config.yaml
norm: "layernorm"
positions: "rope"
rope_fraction: 0.5
extras: ["capped logits"]
init_std_up: 0.0361
beta1: 0.95
beta2: 0.95
lr_head: 0.007
schedule: "wsd"
decay_shape: "exp"
batch_tokens: 65536
max_seq_len: 1024
max_steps: 3180
Each number is 200 + 20 x the weight over its row's rms, rounded and kept within 0 to 999. Layers, rows and columns count from 0. The size before them is the row's rms in percent of the matrix's.

# layer 6 MLP up, 576x192, rms 0.132, rows 474-510, columns 0-95
109,213,218,219,199,180,196,188,189,245,210,202,211,211,197,188,221,209,225,213,223,182,172,194,188,231,253,219,167,201,198,229,213,186,213,208,172,183,198,175,199,228,167,180,178,237,208,224,217,178,185,220,186,181,178,240,201,165,152,194,171,187,190,215,192,213,222,192,217,204,198,194,199,210,210,197,215,233,205,203,231,238,225,195,200,181,241,235,202,209,160,181,208,203,180,197,197
101,218,224,188,190,183,176,217,167,193,175,189,226,220,184,164,177,209,227,219,195,213,207,187,204,187,240,194,190,191,208,190,230,168,200,205,176,175,182,175,225,171,239,157,205,180,190,210,181,180,189,199,221,186,210,193,203,209,225,187,218,214,215,213,179,141,194,190,231,215,208,218,235,202,208,169,205,211,207,206,245,219,202,167,231,231,197,201,196,210,204,207,209,222,188,258,206
102,200,188,214,155,199,244,190,203,195,190,224,209,221,228,202,179,196,223,203,180,220,191,227,173,221,207,235,206,208,241,228,232,218,184,221,233,194,186,193,166,190,239,226,187,180,195,175,214,209,227,192,213,191,242,173,200,203,181,230,250,189,195,204,173,220,184,205,194,225,210,220,198,196,193,185,219,200,202,187,215,215,171,174,213,184,192,222,170,215,163,163,205,195,201,205,185
106,199,157,189,205,192,197,187,211,213,192,147,182,167,191,168,194,222,202,240,207,198,194,199,172,232,196,207,189,187,203,194,175,231,205,208,236,200,228,183,198,219,221,237,201,213,233,176,179,197,172,234,216,181,181,189,183,190,192,227,255,177,186,210,217,214,192,224,188,186,201,218,217,213,203,207,231,206,190,214,231,231,182,223,197,202,181,230,227,215,166,231,192,196,189,207,168
103,182,230,174,239,173,220,216,201,166,193,203,160,187,219,194,225,188,220,204,216,185,202,217,208,199,205,216,226,156,233,212,202,165,187,187,185,228,213,212,175,191,185,217,147,178,205,188,191,150,188,226,224,177,228,193,244,181,218,212,203,198,187,200,184,232,219,241,210,174,204,199,211,237,222,201,212,201,208,223,204,210,194,226,199,207,174,180,164,208,235,211,190,207,206,208,192
105,174,182,188,184,213,211,208,188,222,168,216,184,173,203,183,178,203,231,200,184,217,200,211,161,169,252,221,182,216,223,189,225,208,182,224,215,221,184,249,199,229,198,182,221,186,213,183,215,191,215,223,200,175,175,202,210,206,215,214,206,198,183,159,194,177,176,225,185,214,170,213,197,222,197,211,184,201,184,225,155,202,183,209,192,210,181,184,188,192,161,221,189,203,199,188,212
101,176,233,220,177,160,188,223,212,187,178,182,192,192,205,194,239,178,215,213,165,195,224,194,153,226,208,218,221,220,179,207,216,200,227,207,216,219,186,221,218,232,171,197,240,167,197,177,231,207,230,183,204,192,177,228,224,234,188,194,207,196,226,199,216,198,184,199,189,208,185,176,208,194,197,204,195,228,209,187,194,235,176,193,192,205,219,203,216,212,181,246,201,187,207,226,195
107,199,233,188,211,181,219,188,207,204,190,199,156,199,188,222,224,202,196,193,160,227,213,187,201,183,248,203,190,169,180,188,218,191,208,182,177,205,176,171,208,204,184,226,217,189,214,223,209,214,209,182,154,182,188,162,197,206,186,210,197,171,190,195,182,190,178,224,234,197,205,200,218,167,158,188,195,215,211,233,209,197,199,201,189,211,190,212,181,184,194,176,186,227,180,215,221
097,232,192,201,219,185,166,199,208,230,208,185,186,185,189,195,208,225,217,210,224,193,210,224,205,199,216,170,197,208,173,164,221,221,199,216,195,225,202,218,214,196,207,200,174,235,175,199,197,177,186,188,192,221,175,206,173,167,204,202,200,178,167,209,192,202,191,195,157,207,226,203,235,207,173,217,210,208,201,218,190,222,218,211,187,190,212,180,188,189,188,213,182,200,185,232,195
095,193,227,238,207,198,198,173,169,209,240,216,193,207,206,183,184,190,206,181,211,212,182,187,202,208,188,197,195,183,163,224,240,211,186,199,224,227,192,178,207,201,186,215,208,165,196,201,192,217,234,181,192,184,220,218,245,190,206,221,217,173,178,210,183,182,179,185,222,205,223,197,205,245,172,203,220,203,196,193,195,223,184,199,197,235,194,231,196,196,211,210,171,180,226,213,190
104,188,167,175,200,229,207,259,180,185,196,180,205,186,196,215,215,212,185,235,231,222,185,199,205,208,220,179,219,213,167,185,208,196,163,203,194,191,190,208,203,221,225,183,223,168,233,216,207,199,190,217,193,163,208,235,218,222,180,238,239,212,202,153,191,222,211,225,198,188,199,200,179,222,172,213,225,210,156,243,199,196,199,168,219,184,185,212,210,181,193,199,187,206,166,186,211
095,206,204,188,216,233,181,158,191,180,210,176,207,175,209,203,205,168,163,232,207,142,212,226,215,201,206,193,208,191,196,208,188,228,211,218,152,232,219,220,191,185,198,172,214,192,215,142,205,210,165,222,193,185,176,242,210,206,187,205,225,208,199,205,178,222,209,186,185,185,231,228,185,200,182,181,232,216,202,187,191,206,197,199,184,201,183,180,187,235,206,194,201,193,178,234,204
099,170,139,228,241,185,224,178,191,192,219,191,202,207,200,186,192,235,210,188,200,204,186,184,208,183,201,219,214,218,211,200,177,195,207,215,212,221,180,197,194,168,193,231,219,179,183,180,193,252,201,214,188,180,173,185,206,218,201,184,192,176,207,188,183,167,200,186,170,211,157,233,197,202,202,231,170,174,225,222,219,172,183,195,184,228,215,209,223,189,222,219,217,196,243,201,227
090,201,179,209,194,199,221,215,230,226,205,215,189,235,210,211,250,190,207,169,186,196,192,206,178,191,248,189,152,166,199,217,225,208,174,208,179,219,190,183,193,198,200,204,185,190,173,198,204,242,198,207,166,212,193,187,198,197,187,186,186,206,214,198,182,226,186,172,206,199,194,185,219,225,219,206,195,186,212,168,202,199,188,166,203,184,200,223,181,183,197,208,218,203,204,191,227
104,214,211,174,226,209,177,184,191,173,187,202,217,200,188,238,195,223,203,214,233,209,213,219,201,166,228,189,200,213,164,208,188,222,220,222,192,200,207,227,189,228,208,226,163,190,187,211,170,175,231,212,224,216,192,196,194,215,188,225,215,193,208,165,191,205,168,198,203,201,205,190,225,247,202,197,151,140,157,219,199,194,169,199,211,221,228,195,203,205,206,220,206,187,203,198,246
103,183,201,194,213,186,223,197,166,187,173,191,222,200,209,202,186,218,212,185,199,202,189,186,197,221,189,216,197,227,184,183,231,175,228,199,235,213,224,211,207,206,184,197,199,208,198,226,193,190,195,216,184,208,189,192,220,187,181,231,171,221,213,238,193,205,198,219,198,205,205,222,196,238,243,191,217,204,205,188,213,182,211,183,222,195,184,229,176,187,208,212,237,201,169,187,189
102,184,220,227,201,243,187,176,168,229,231,195,221,180,234,162,167,218,216,188,222,171,180,201,207,205,222,183,154,202,201,168,206,208,235,204,211,209,206,211,154,200,241,212,180,156,171,185,169,194,191,195,208,179,201,176,232,206,214,207,216,208,219,202,214,217,178,224,204,195,193,217,219,160,182,149,195,210,185,211,195,172,191,194,216,198,162,168,166,194,209,147,208,174,163,189,206
116,210,185,172,203,221,199,178,194,185,185,220,219,190,213,199,200,200,222,208,180,216,179,196,182,245,215,161,250,177,196,214,236,221,205,211,194,194,199,221,200,164,162,170,179,208,212,178,200,232,192,201,190,179,156,180,182,167,186,217,205,189,259,224,184,171,215,205,186,203,206,197,213,174,246,171,209,188,187,191,223,226,165,189,229,212,211,200,213,158,188,241,237,208,230,229,227
091,214,188,202,203,196,212,203,205,183,178,204,196,208,203,199,193,190,227,209,224,213,190,193,175,199,178,212,218,187,221,154,241,190,208,151,184,216,214,213,201,202,202,216,182,197,231,200,200,220,224,219,190,189,193,199,178,174,191,176,193,221,177,209,221,214,222,215,139,240,195,216,244,191,177,198,199,226,211,228,207,228,195,219,184,205,135,201,230,171,200,182,199,180,193,203,197
108,221,235,167,157,207,191,200,209,214,179,192,198,147,184,176,206,186,200,191,193,177,189,210,195,212,203,203,166,167,211,189,192,207,167,202,200,182,186,225,193,207,211,228,226,225,203,197,227,184,216,234,224,177,222,242,200,248,202,208,183,212,200,221,195,215,200,168,208,169,210,166,199,189,168,193,225,200,246,180,191,182,203,182,193,182,214,208,164,212,184,216,208,214,233,181,233
106,201,208,209,193,187,207,203,152,221,227,193,166,234,234,175,196,180,222,191,182,232,172,219,212,184,216,197,212,193,191,214,213,181,156,193,233,217,197,222,196,195,193,228,232,170,197,208,186,237,184,187,201,182,233,235,220,163,201,215,218,191,195,201,204,158,209,207,177,207,198,215,228,189,203,209,232,190,251,193,208,204,180,190,224,199,202,235,163,188,211,185,194,156,181,204,210
085,204,213,193,220,218,180,195,233,169,189,187,181,187,202,192,197,227,176,231,197,189,178,185,180,202,190,177,215,220,183,183,203,196,190,199,209,184,188,243,203,183,207,187,200,200,213,188,197,226,246,175,195,166,187,219,238,203,192,220,171,229,209,188,226,180,218,203,184,178,214,191,202,185,213,219,210,197,211,220,205,188,189,216,191,215,214,198,213,207,200,187,185,167,212,161,173
091,195,192,218,207,216,226,194,194,191,185,212,197,213,177,185,193,174,167,171,187,229,191,218,255,185,189,174,201,202,211,188,175,206,198,188,203,252,213,225,201,183,229,240,264,233,215,175,185,222,202,201,211,190,204,175,208,209,160,212,227,226,190,223,157,191,201,188,176,203,185,233,175,209,169,219,221,240,188,189,184,220,215,180,198,227,181,211,186,211,193,180,205,185,187,207,158
091,207,216,227,201,210,213,257,189,202,191,188,215,202,177,240,211,205,204,199,155,211,178,197,207,203,191,184,223,210,213,214,225,188,216,253,222,215,182,216,184,198,222,230,192,204,176,174,205,173,173,167,200,201,225,185,184,206,145,208,196,207,199,212,212,218,198,189,207,235,212,185,195,214,211,168,198,195,195,194,195,176,238,204,191,183,195,182,205,195,216,206,207,202,217,193,210
093,218,224,226,193,206,223,218,168,179,230,207,200,199,210,178,205,227,191,201,231,212,197,174,176,204,206,234,175,178,205,222,206,214,221,209,257,231,230,218,152,198,185,167,180,193,166,223,174,192,215,197,193,207,218,201,208,207,165,206,228,205,191,191,204,220,204,224,217,194,229,186,220,210,215,204,189,185,184,214,212,205,156,212,179,177,191,238,192,172,219,213,200,224,201,215,188
083,243,187,205,174,223,214,206,209,183,172,211,179,230,219,195,182,220,214,206,196,223,233,160,174,160,242,220,172,213,204,193,188,187,183,173,205,188,209,194,172,215,209,216,161,190,188,194,177,222,184,220,212,223,214,201,226,177,188,208,184,178,226,203,198,199,165,199,182,185,195,191,229,229,184,192,226,207,176,222,190,203,206,212,211,180,219,206,202,221,228,203,202,163,210,217,187
097,210,204,211,186,222,178,205,202,211,198,206,183,156,216,224,204,188,216,218,181,217,174,204,209,174,148,206,223,195,188,241,214,189,198,216,199,182,210,204,184,177,188,195,189,211,202,196,181,239,216,209,208,205,195,235,187,183,236,208,202,172,239,216,172,190,227,222,179,188,195,228,191,220,183,205,199,189,161,209,226,227,173,202,192,188,219,190,205,150,211,196,209,215,220,186,202
095,144,189,200,180,197,208,190,197,209,194,229,201,205,167,225,189,198,215,189,199,205,183,205,213,154,186,207,174,191,207,201,206,198,168,211,222,229,229,214,217,167,189,194,207,203,214,200,202,204,205,198,207,220,227,179,222,195,196,221,173,178,185,185,183,155,237,194,200,227,212,195,195,209,173,214,174,186,197,239,244,223,228,194,168,196,222,216,201,176,197,217,161,151,206,163,218
109,223,179,220,205,196,196,193,193,204,221,211,184,178,187,222,200,252,229,191,218,227,210,227,206,219,213,184,200,222,170,204,209,193,191,200,217,199,202,236,222,177,220,181,221,193,232,210,202,164,201,204,205,189,200,185,221,224,187,201,212,204,207,160,199,189,170,175,186,205,181,183,214,211,211,168,147,213,178,219,190,180,199,223,181,195,233,219,176,237,200,157,209,173,201,177,195
102,199,187,185,167,197,213,196,215,205,222,199,222,174,225,177,194,178,209,196,179,197,189,211,192,195,206,207,209,216,213,205,213,212,190,191,180,232,201,199,229,178,194,227,194,217,216,182,187,184,202,163,198,173,239,227,224,189,218,177,234,228,223,249,209,199,197,199,209,192,217,172,212,191,223,209,196,208,227,198,215,177,175,194,192,203,177,178,220,217,221,198,256,193,207,200,224
106,178,232,172,196,173,193,191,230,213,170,220,220,214,169,198,216,195,183,232,198,177,182,179,173,212,190,211,182,201,198,190,206,190,177,184,175,206,207,205,173,194,190,186,180,186,191,180,169,186,204,223,206,256,183,140,212,167,171,236,209,222,196,194,187,212,204,208,193,184,214,188,174,215,247,216,174,215,234,238,199,196,182,212,214,202,191,234,171,199,205,188,218,217,194,234,210
097,193,220,191,194,236,170,200,176,196,150,191,190,192,178,202,233,214,219,170,219,211,226,203,237,193,245,206,229,192,190,205,162,182,209,201,206,175,231,201,182,231,220,160,200,194,152,224,186,209,227,188,202,228,191,196,196,243,215,161,154,178,220,203,223,199,202,211,187,183,197,224,202,201,178,178,185,185,190,200,203,222,180,185,210,214,207,192,187,147,195,222,181,194,172,175,202
104,208,185,200,220,205,191,197,224,198,215,187,183,166,193,182,258,199,188,198,199,201,186,224,182,188,195,188,182,173,188,192,215,212,203,207,177,151,183,213,198,171,160,195,228,184,219,172,224,203,220,243,211,212,216,200,187,198,221,186,230,210,186,198,193,183,219,210,211,200,230,204,209,210,210,206,211,189,244,222,186,177,171,216,208,208,234,202,214,193,206,175,236,198,214,205,203
096,164,239,203,178,211,220,195,213,180,210,227,203,216,205,187,221,223,186,159,218,183,183,203,211,178,200,215,181,197,212,227,189,210,228,207,195,197,211,202,190,159,215,193,229,190,216,205,192,216,150,204,216,242,197,237,204,192,206,216,204,178,237,201,189,220,200,190,220,213,218,174,181,211,214,184,184,181,163,190,229,211,221,210,224,200,168,200,203,208,195,175,178,139,195,169,196
106,200,223,206,160,192,197,197,198,189,201,200,192,198,177,224,201,203,146,194,162,238,194,187,185,208,204,219,200,191,198,185,197,208,203,222,201,275,220,230,204,189,223,204,156,224,225,181,202,240,197,217,195,207,186,172,191,199,221,223,214,225,154,199,233,214,233,213,200,187,231,190,207,197,193,183,218,229,200,206,169,185,202,198,210,174,229,191,183,204,164,172,201,188,217,210,179
090,160,187,201,191,220,199,230,180,176,194,176,191,183,177,217,221,193,197,155,188,201,219,186,211,207,206,216,233,180,159,171,188,223,219,209,166,209,199,229,208,179,149,215,199,215,228,198,187,229,238,194,199,219,187,180,190,210,180,165,215,213,187,215,218,197,224,214,185,192,186,219,209,197,190,211,175,198,193,202,168,195,208,188,220,208,231,204,197,203,229,192,192,232,187,189,219
095,194,193,240,223,219,196,182,217,197,238,191,216,205,192,189,198,207,177,177,189,205,200,203,201,226,185,159,222,187,215,198,195,179,217,175,203,201,168,214,202,190,204,208,239,206,191,205,190,219,168,186,230,191,227,159,215,180,204,209,190,195,208,199,204,163,187,185,187,164,224,191,195,202,221,158,176,196,192,210,175,220,193,224,208,195,209,205,236,175,197,207,179,157,202,178,210
# layer 6 MLP down (transposed), 576x192, rms 0.125, rows 474-509, columns 0-95
098,198,166,235,198,198,228,200,177,214,196,224,193,155,173,186,202,153,177,214,220,232,197,212,204,210,192,180,202,200,207,198,215,180,222,196,221,234,216,197,215,192,190,232,190,158,214,202,212,229,232,185,196,199,182,172,201,231,227,189,210,213,207,232,188,182,188,226,197,209,185,216,186,201,166,198,208,169,236,212,165,182,179,179,220,191,187,178,215,193,229,211,188,215,209,188,225
099,209,212,205,197,210,192,218,189,233,182,176,230,165,192,230,193,200,183,229,169,201,190,220,210,206,146,199,202,210,203,214,184,230,229,181,219,222,203,220,202,248,205,198,177,207,215,179,191,232,214,205,201,253,159,190,215,197,206,171,185,188,180,190,198,236,208,186,168,206,173,188,189,193,189,177,198,174,249,184,191,214,208,215,178,197,225,192,223,204,207,199,194,197,201,157,222
100,192,220,195,184,187,189,202,180,184,217,221,208,206,188,217,180,150,163,193,240,185,172,219,235,185,208,174,196,184,200,166,187,238,214,164,203,195,143,186,197,175,215,200,215,216,200,217,207,188,212,218,216,228,214,195,197,213,215,206,225,217,216,207,210,202,221,170,204,202,165,193,204,174,241,201,218,193,163,210,223,208,188,235,206,212,227,227,195,185,174,209,193,193,204,171,213
102,170,199,209,201,173,198,184,181,172,222,190,206,191,194,189,207,177,201,154,200,183,189,191,206,228,197,159,179,175,210,207,177,164,219,193,179,206,177,220,231,175,198,185,188,138,186,207,230,190,177,170,208,230,196,189,209,189,177,179,184,190,230,196,182,180,227,205,181,240,191,211,205,182,174,199,202,203,213,222,248,176,233,178,228,197,168,189,189,211,211,188,188,169,184,213,164
097,198,215,194,197,190,194,173,203,229,202,208,221,204,221,188,176,207,180,201,179,200,208,226,200,214,221,197,176,194,210,215,209,194,199,166,197,174,179,183,182,218,180,224,190,200,249,200,208,243,217,206,230,205,202,173,199,203,183,146,199,191,182,234,175,170,179,219,205,201,144,187,183,188,194,198,219,193,193,188,204,186,168,240,171,217,214,171,206,204,193,230,182,196,216,200,202
099,178,217,214,198,184,199,204,162,212,212,186,220,185,222,183,182,177,183,207,217,205,262,198,200,234,183,198,218,181,227,219,192,200,176,203,198,155,170,185,197,178,229,207,192,199,235,147,202,213,197,178,194,184,221,218,168,214,166,194,180,174,202,218,200,168,182,159,182,239,176,184,188,198,188,197,196,215,169,177,209,179,220,190,185,194,214,179,217,170,194,211,190,196,174,206,201
096,244,166,199,210,188,215,186,138,189,192,161,225,165,203,222,212,229,196,200,196,203,198,200,224,247,206,206,196,208,202,214,201,195,176,185,173,177,195,186,216,182,163,209,203,154,187,186,172,187,213,195,210,198,201,221,192,190,212,211,187,206,186,198,185,233,212,185,211,231,178,225,194,204,178,214,194,239,165,183,229,167,212,202,202,228,216,229,197,213,214,178,173,191,226,186,161
105,234,195,240,232,195,192,196,196,211,202,234,195,193,213,189,180,154,208,162,224,177,217,201,186,157,212,194,199,177,192,195,217,179,195,189,216,212,163,214,206,188,231,207,189,231,212,217,218,221,184,228,198,245,209,180,179,211,193,227,190,216,181,206,236,201,234,215,188,203,237,202,178,217,202,162,189,176,193,220,212,173,197,190,199,211,173,190,235,192,209,227,209,205,207,180,177
094,167,210,191,214,204,163,231,168,204,179,185,230,236,231,191,180,193,175,192,184,247,218,199,191,192,204,189,224,201,201,198,191,215,215,220,206,193,142,202,219,204,234,198,218,174,212,192,202,225,185,230,164,206,196,222,179,232,214,198,173,165,205,212,211,172,171,193,213,178,185,204,202,194,215,223,215,193,210,181,195,199,192,191,229,201,199,199,172,212,210,188,188,185,195,189,189
111,171,193,197,191,215,200,242,209,221,197,191,198,209,180,180,220,165,220,191,178,174,183,212,147,192,180,204,205,202,222,211,190,210,206,197,210,201,204,228,193,192,201,204,211,210,212,198,190,192,178,216,178,202,242,198,237,215,201,222,247,193,189,203,216,231,218,233,213,237,179,196,157,204,197,188,180,164,180,178,189,211,175,169,200,212,198,200,239,217,210,213,220,213,197,204,192
103,174,204,202,185,199,172,164,219,192,228,218,236,216,232,208,231,221,190,225,193,186,181,219,154,181,199,246,183,174,208,188,198,209,185,187,243,210,195,209,171,225,221,216,198,199,195,192,193,162,227,205,183,169,202,188,187,213,194,177,228,196,206,202,229,211,165,217,221,219,204,207,199,215,170,210,225,195,228,182,216,213,229,189,221,192,202,188,216,202,229,206,189,192,218,178,184
105,181,200,139,205,179,192,188,239,194,170,202,202,182,187,229,201,203,195,198,164,185,230,221,162,227,229,215,210,171,175,185,241,208,225,211,213,231,202,172,201,222,195,209,192,196,174,211,205,232,219,180,183,213,201,172,195,221,190,206,178,186,196,227,233,213,216,167,230,175,186,163,194,222,208,205,172,191,202,173,189,177,205,191,216,149,183,224,210,179,189,183,202,192,222,193,214
100,199,248,187,204,242,183,233,197,209,190,235,226,238,210,215,194,189,203,174,180,221,201,252,209,230,212,185,179,200,208,229,222,214,167,176,221,186,194,196,212,176,228,199,208,200,204,188,189,206,227,210,242,203,209,200,186,180,215,233,217,199,183,210,234,226,187,212,199,199,194,195,202,234,226,221,176,145,190,212,198,206,178,229,166,203,208,213,205,234,202,245,161,208,170,173,221
099,193,208,205,197,226,195,228,207,164,226,239,241,209,214,199,168,189,168,203,207,193,205,198,204,169,205,182,177,219,197,193,182,198,210,215,237,233,174,207,206,213,223,200,213,199,186,204,163,205,231,242,215,212,172,189,152,216,211,196,166,199,182,227,164,220,228,192,211,219,199,222,202,166,201,152,201,194,175,182,245,201,217,208,191,206,216,207,189,216,195,228,234,172,216,171,184
104,183,187,211,250,184,207,184,208,186,207,204,169,180,181,180,236,229,206,227,189,192,206,243,192,237,197,200,204,233,230,189,214,174,159,157,221,224,204,189,191,202,229,193,189,196,205,203,206,193,218,222,181,198,189,206,192,195,206,238,238,206,205,182,200,195,202,206,209,210,200,216,230,209,210,177,238,187,192,185,179,227,196,207,241,184,201,202,160,205,228,183,205,197,230,203,189
100,221,209,230,190,224,193,185,144,172,201,205,182,199,223,174,217,164,192,230,202,193,176,224,216,221,182,179,187,172,216,182,206,179,205,202,159,211,190,186,192,205,191,218,189,210,215,186,224,168,207,162,197,183,241,181,179,190,184,203,200,186,208,197,207,230,219,163,181,187,189,187,196,232,171,189,199,197,191,184,185,159,189,189,183,208,205,198,218,231,184,178,177,195,177,177,196
107,172,225,199,190,213,177,203,239,215,221,218,189,206,229,206,191,222,228,205,211,216,252,214,208,210,179,186,245,180,168,224,179,191,187,212,213,216,187,167,204,230,201,206,202,204,215,197,214,206,206,214,190,227,211,205,194,209,216,224,188,225,182,200,208,220,196,174,174,204,183,213,199,185,216,188,207,140,234,193,188,179,211,213,177,190,230,194,228,194,197,233,187,165,172,202,244
097,201,174,186,214,198,179,203,204,217,194,198,202,196,201,225,169,198,238,193,177,239,166,214,191,242,225,194,209,151,201,191,190,228,177,152,195,194,172,186,172,180,199,196,179,210,215,147,194,211,200,180,208,177,180,216,211,202,213,176,240,216,230,208,201,205,188,214,213,213,214,213,217,173,233,162,206,205,191,209,204,193,198,180,210,175,190,196,201,167,206,228,212,203,214,183,225
102,196,154,188,216,193,156,193,216,181,231,195,177,205,234,209,175,196,176,199,188,182,225,199,186,199,169,211,215,223,200,184,187,236,229,228,222,246,228,194,213,183,188,182,201,231,180,194,195,191,179,163,209,230,180,198,182,189,213,155,211,178,213,213,210,185,179,189,217,220,219,149,182,198,172,175,173,226,211,184,182,204,174,223,182,234,194,202,227,189,205,211,229,190,202,194,208
106,244,214,200,189,195,169,204,196,195,189,207,197,163,181,198,218,161,188,191,220,202,206,211,199,236,198,180,185,197,159,182,213,221,183,217,160,188,209,194,223,247,183,228,159,183,202,182,217,163,183,219,229,169,160,185,210,233,224,205,209,166,225,208,165,216,180,172,183,177,184,207,197,197,163,186,195,185,205,209,217,157,220,202,197,202,239,194,217,168,191,195,190,213,220,187,214
097,206,185,203,209,228,224,208,217,210,177,210,212,178,189,210,212,173,171,178,246,223,220,171,205,200,174,201,234,201,228,215,187,210,180,181,227,208,209,214,191,213,154,201,231,191,185,164,207,223,218,213,191,178,187,193,209,214,186,221,207,222,207,182,163,202,200,225,204,221,195,206,184,212,226,219,198,216,224,216,214,205,220,207,196,188,197,186,183,200,200,186,184,207,225,180,152
092,223,206,190,192,184,189,186,196,208,208,216,220,202,192,187,187,221,201,168,194,218,186,207,188,203,206,159,202,176,171,230,220,203,181,176,197,194,182,150,186,192,219,194,246,232,214,192,175,141,176,214,212,168,194,186,187,236,176,230,167,207,168,179,174,205,187,153,173,189,198,194,215,184,223,221,215,205,204,231,230,183,166,203,206,219,211,183,194,208,198,217,181,197,173,224,183
099,202,220,194,169,232,187,202,205,217,213,180,221,164,226,202,209,211,223,224,186,209,232,194,208,166,160,179,182,172,189,213,215,207,182,205,235,161,182,178,209,191,199,194,201,207,188,219,179,178,163,256,238,195,205,203,229,171,210,186,168,191,185,198,196,201,191,181,209,209,202,181,225,224,183,191,181,176,201,181,172,178,249,249,223,181,229,187,201,161,195,221,200,211,204,206,176
092,204,180,237,207,176,162,196,206,197,197,200,171,148,207,193,177,219,195,217,232,227,227,191,196,216,175,178,170,215,245,190,195,210,222,224,198,221,207,237,184,191,196,180,184,210,201,218,199,187,233,227,207,167,185,216,196,231,199,214,174,197,155,186,226,171,205,230,203,169,202,201,231,201,203,197,243,217,220,225,220,209,194,205,222,236,182,204,208,233,169,199,198,213,203,213,199
097,206,191,178,210,196,166,206,193,198,202,218,215,223,187,205,181,183,224,202,227,218,195,212,171,193,198,209,214,209,185,237,207,223,187,203,184,181,238,233,165,200,169,239,180,166,186,220,201,170,191,203,186,170,177,208,180,209,231,193,212,223,188,211,171,191,212,197,188,149,222,221,219,226,219,198,209,146,203,205,187,210,212,181,236,219,166,200,207,209,202,181,189,201,201,162,223
086,199,189,221,228,191,175,197,179,216,165,209,213,189,211,243,176,222,213,221,224,221,181,222,212,238,209,166,206,212,213,171,231,176,215,228,180,230,154,191,212,188,209,227,214,193,199,226,204,179,204,203,196,217,174,180,211,214,222,200,195,207,209,214,214,195,217,165,179,196,190,201,148,195,233,213,197,179,210,210,213,190,208,208,194,219,211,228,207,214,169,189,197,241,170,215,201
093,170,216,207,196,184,214,185,197,197,207,182,203,210,160,207,194,228,194,231,187,185,214,183,202,194,232,228,194,196,188,200,177,193,199,200,208,179,168,201,211,196,223,179,221,200,178,229,215,163,213,200,232,171,210,212,221,168,165,153,192,174,175,179,187,217,204,195,192,190,197,225,197,158,203,205,156,210,222,199,176,202,221,215,201,216,173,238,201,263,197,230,203,171,209,172,201
091,198,176,159,191,202,213,182,217,222,206,215,225,224,184,204,175,178,225,225,194,231,186,190,194,247,209,164,203,210,160,152,165,182,234,202,189,240,207,200,179,184,174,192,229,156,169,188,199,191,205,222,201,168,170,182,224,186,210,172,221,241,173,183,209,222,223,210,179,196,178,195,201,198,156,200,214,220,206,230,159,211,201,172,202,193,184,196,219,193,248,213,205,221,241,191,189
103,201,220,212,192,218,243,229,223,187,195,205,202,219,170,188,194,172,214,190,190,197,203,214,214,182,202,253,220,203,235,151,170,192,186,197,187,179,195,238,194,205,201,200,203,201,195,196,213,197,209,205,181,231,224,217,195,193,164,184,201,187,241,207,204,186,183,202,206,185,198,187,204,208,201,211,208,192,219,183,136,180,209,200,146,217,215,200,178,193,195,235,183,224,189,231,232
105,216,148,215,190,173,180,189,210,162,211,207,202,177,195,180,196,190,169,195,161,195,176,214,164,183,212,227,201,204,210,217,220,185,170,206,220,159,189,160,209,227,172,228,205,193,184,206,224,178,197,198,229,159,165,194,193,229,201,208,218,233,207,198,218,182,206,212,206,187,174,210,176,157,156,207,214,203,232,192,178,170,195,193,179,174,204,188,213,186,197,231,196,221,197,175,225
104,156,207,179,173,191,223,221,206,191,209,203,164,195,179,216,194,226,186,195,206,213,205,202,184,220,213,175,226,164,201,177,175,193,191,209,224,225,181,195,205,201,206,214,181,232,172,190,190,210,170,197,220,200,197,205,178,213,227,156,225,187,187,224,212,214,225,199,214,179,173,207,223,235,192,219,199,238,174,182,248,187,194,200,193,190,251,200,181,188,213,201,219,206,213,211,184
094,219,210,196,231,202,207,203,225,239,241,202,199,182,206,184,180,201,183,227,193,187,200,200,167,200,198,190,229,194,196,183,200,212,181,223,225,256,175,211,192,179,203,210,227,244,219,166,205,204,167,217,203,203,194,241,214,198,202,232,197,193,170,213,202,207,170,215,236,190,220,187,211,192,213,220,223,200,220,186,197,232,215,202,201,201,228,197,223,260,209,173,198,198,217,168,182
095,155,220,207,178,190,190,212,198,206,234,204,184,211,221,218,213,228,209,200,147,210,224,192,238,231,188,220,193,199,211,183,234,159,209,180,248,184,178,177,171,226,175,209,178,171,196,193,179,185,209,221,184,227,214,210,208,173,188,227,187,177,200,258,191,225,182,203,193,198,203,213,224,175,195,202,206,180,169,236,169,236,212,190,242,217,221,184,178,168,205,207,170,196,182,193,189
091,195,165,179,235,192,203,200,166,207,202,176,215,214,228,208,206,194,220,179,202,200,223,205,198,200,222,219,195,252,212,188,235,189,209,193,197,176,177,162,195,190,206,212,176,193,228,174,211,206,250,192,205,180,233,221,242,209,207,205,215,229,212,198,199,169,171,227,177,187,214,169,207,202,219,207,210,205,225,203,158,231,168,191,222,204,222,226,211,217,225,218,232,212,209,198,228
109,211,198,209,202,181,235,214,203,167,194,199,155,221,191,220,197,145,231,213,195,213,198,203,215,221,160,181,174,197,205,201,204,170,192,220,228,216,183,177,199,212,203,180,209,202,183,202,179,220,196,210,182,203,183,163,217,216,214,193,183,216,221,203,164,201,195,168,197,199,188,212,237,231,203,177,194,198,191,206,180,226,217,181,252,196,175,220,214,176,217,214,203,169,226,172,239
087,187,198,211,180,158,187,205,217,197,197,207,233,192,159,215,183,161,168,216,211,201,219,226,200,178,189,174,180,222,233,177,217,179,174,215,207,243,190,190,198,172,174,217,182,194,205,210,193,190,162,238,191,180,188,203,199,209,229,211,196,141,159,179,211,190,191,183,186,179,204,197,175,210,232,210,222,202,191,227,211,181,180,193,228,214,183,200,193,155,175,181,238,199,215,190,213